Weights of a small GPT-style language model, trained from scratch on English Wikipedia: width 224, 5.82M parameters.
Each number is 500 + 40 x the weight over the matrix's rms, rounded and kept within 0 to 999. Layers, rows and columns count from 0. Numbers have three digits each.

# layer 3 attention key, 224x224, rms 0.0601, rows 21-31, columns 128-159
531420447481499502410487488580490613568486458467488503426503608440551552507569471635496485460526
475456453522567490487477504470528499509513516485451488480582518507495525520473441527448479517526
489427426473427488461514502505511570463510483404429438444604494459501595536588508552523469492536
493437440495526509450570458486486478485458460517530487462539536496498530416529533497446526512495
492464443455521532543458559467473481522533536470534555575495467476494496513524517564558438557506
469494500446501546531546520405517530467580523540494527482449554549492533484440490459494508461515
404509474496513424485453550515466499532569505479557463489492514496506446540510505494483518477561
497473518473485501466541494455515477473474493504478489527553502469472556497491511509482532564490
525457505464552472463487488442426456559456476543529511502507536522524543516560475537502497534573
478507521482472518518494471490528464561529448525508502455516481507511487491530557471525478496462
448514501516530452502386508480490451465475459516547415509566463452455443562562551452466479523568
# layer 3 attention query, 224x224, rms 0.0604, rows 22-31, columns 128-159
503430501499475499500445478481492464475492581459464426519443481507446524549436475558530537401549
487478465507490534442504520518483532489549491527492480472516523450456524581514466559477484467561
508496471520524483472504458476499531481456496478513572485512524495503469549547471493498510509481
471571548485541458536527505499477493544515565531523478488496470534465521508547505495487519521551
511504534503473487460460496480465550516466533515542429486499532419488526486516482526469447455527
467543514532523459433576468520512531486458484560416543531516472484502464527538479449511510525491
519481460514481506550566517576496472542505470466513493559471460546522515446509497502431610478487
517469404482456461431445544546543585510569442429528502469535497511559530554486457527479439409480
493508491498486519514511498452493535511503495502435547539478519518527538518477510505529538519554
489454487475562455474488521484494491546491519500491533422554472435418510516545517467507583556562
# layer 3 attention value, 224x224, rms 0.0604, rows 0-30, columns 128-159
541476488483463492484477538541535495500531508483457491485503499481490536448498473494465534589503
534432515468481529560463553511548478520535564480552531486541521547598525525534450483495478465505
504485467531480546483476489450537479464520506474545538503518510521452499534499526479497519358498
510533472463517526473483541499505435506571483512504482468520508470494524603471469440503571513480
490495537509533537531477493502499493463525493561516550480495484518518526507502431513502504571572
520481480540500491446466492579472490522515532489474408485460537526503492556481537515505548568517
458455529456469523499493498488490520420547495496507551492461484505436505557502450530464489570511
466602452497455476498535522575504541471476480463495491476499472487472458587507506572481514458508
535506460513475511473563510564455519457537523469490415486500500427492458488533525464477505415429
587415531494461521451517541526498535526533494476482519460441473508440510563499443501553504569527
518478476488525540543510502545524500510444544502516471487510507487478542439504481455504464476520
511491553522520491501577527488515476517489467552506523462485484518520506442528461573510552510512
498426538467456575465428471524518458514524532529459517543469494435498506528483544476486468562485
576518466475508520505548490477528461561489501473549468473520486560531509445460486505546513478504
499515527474443453523441417553452476451454450548553522490521467474463484460498531501572480527523
467514525517520521546508460515498449507533537401504469503543488520540518528501546466513536508507
402553497502517490564478510454567489488465509510514533520546525496543520396487501440508520460475
521448443498522469547514491533556496463458481466550500521496523490484478491469463548476547453497
468600437496540497533572457486508543448485455514530498519529465440439455415466442502493500474451
430525554495497489554524486485541547444450435448547535501505475505462543411480467510454543539558
461479525448463463490467500481459437560456504579543444499535470484515528458492481553512481574535
479526507473490484480535571529458490545522564498545471534499508459540523503545535517505507518490
489499464527515519563523461450592524452451469474511498481554515459478494444470458544458567462499
411516558498490484549470521560501478529540569480537551474523499528552534512513536497531499605591
532570526493481518515492529537488423514476548528468520507496499454517519488493575465509471429551
483459468495491531506507483464584516519547491506533484463465463449465537511485475488487470519505
541514449515506511478463508456494522451532484401474512482444470435477450557525513506483500450430
515483534506517510529466488514555499466482468566487583469503522543493549517499523555497468552521
532473484517460501527466473498516486526460502458559501463477551570512497493483489545503471437512
500500466516544539521495538451580474508518512571444553483510542457477500463468433507543525472494
475505496489491510450475496456565531411499507536516512495527496493531493500469493484426513528486
# layer 3 attention output (transposed), 224x224, rms 0.0537, rows 0-30, columns 128-159
461479482480554529551526460426561539434422469552508528548546538535514498503551480445565481495498
513496495521514541463508532527485573496493455515444490472455559524495502471488469515564465535479
572437524478457453457484560560429508535532475476532412459458479510483525541484501572501503502524
448535460515511494498533432485524527444458486453463526486513561548543477487486496426513463525496
443562421538535514552523436401535480455449499517451588522535503475504477464490504423548511525478
388505525468509540524537492455538473477431503434544511505557461512560475534530485483475459487506
476507474557545469508549436488512480490475486510411526483547526531555476444513491445564503471475
503452515493513522395497524448454499482508439572474581513522537492477487415536509498534530468494
497452524503503516503402517564499544548490468451509514488479508550510461529512498518442508511501
449551469517552491522502474475545481493517496507444530531527536497498409422503500458488515508451
524492557422413504464464470473472500534542535537552482515465460489470494508487545518492489461511
580522472490472552439538525504524525466553481528460478466427473483467512500506476471561503493497
446517509538559485595511486458548482444428471519533560536547543504505514457495513458551519543493
549473522525466491471448552555493513534534499456534468450453496479454548513509494541486542477539
483509497458536521537465503475523522497443495509484518503533459488500506498497456436447574489511
528440521512490512524457504477517533501514478484591435485501522497517509507472496542478456479513
584530408541471487474503501472456495536493516493490456494467497495468582555455493513482502515481
452509472515482501479485467504459562520492516512476471490464451524478546536476447500463461545501
507494457499505447397565440523509507477508483551454542486509477518481522455527547506540538483497
542481520473480520498487440507463541471585535597459453507458453484453520540474535505506497449477
474516461591548543518507503454567457499441511520456570488536495521513568488521488451561509504523
535460543500465518477403535510514498512541490500502521459473499518533508513522553548551461498517
556502498461467499431451504519465558551543541540463468508449493522427580528474472518453503486467
538524474552478564577472474420511476501450492532550462476544518504511500489464458477509492478521
523493520504459492474527539435503488541525485488485465515524477455494467456519494487483471490481
543453497482491477500563518623410506456497501498458447498448451538488461549521512499505499554511
524501508512530467529495530561487498535502482474455546496517505534482468501478510496447497520479
458569446514564509538524480412504466506465547499464537519540491498515528474480472439500532509469
522460550443500532538480512498442587515563510542509471467452476482509532510458466502470521484521
524509519433405447502583451501475472507502466527508477519465472524479493493479522524473459514505
528495450506577490468539511556507467495487519488457459533484527545487551570539505499486518531505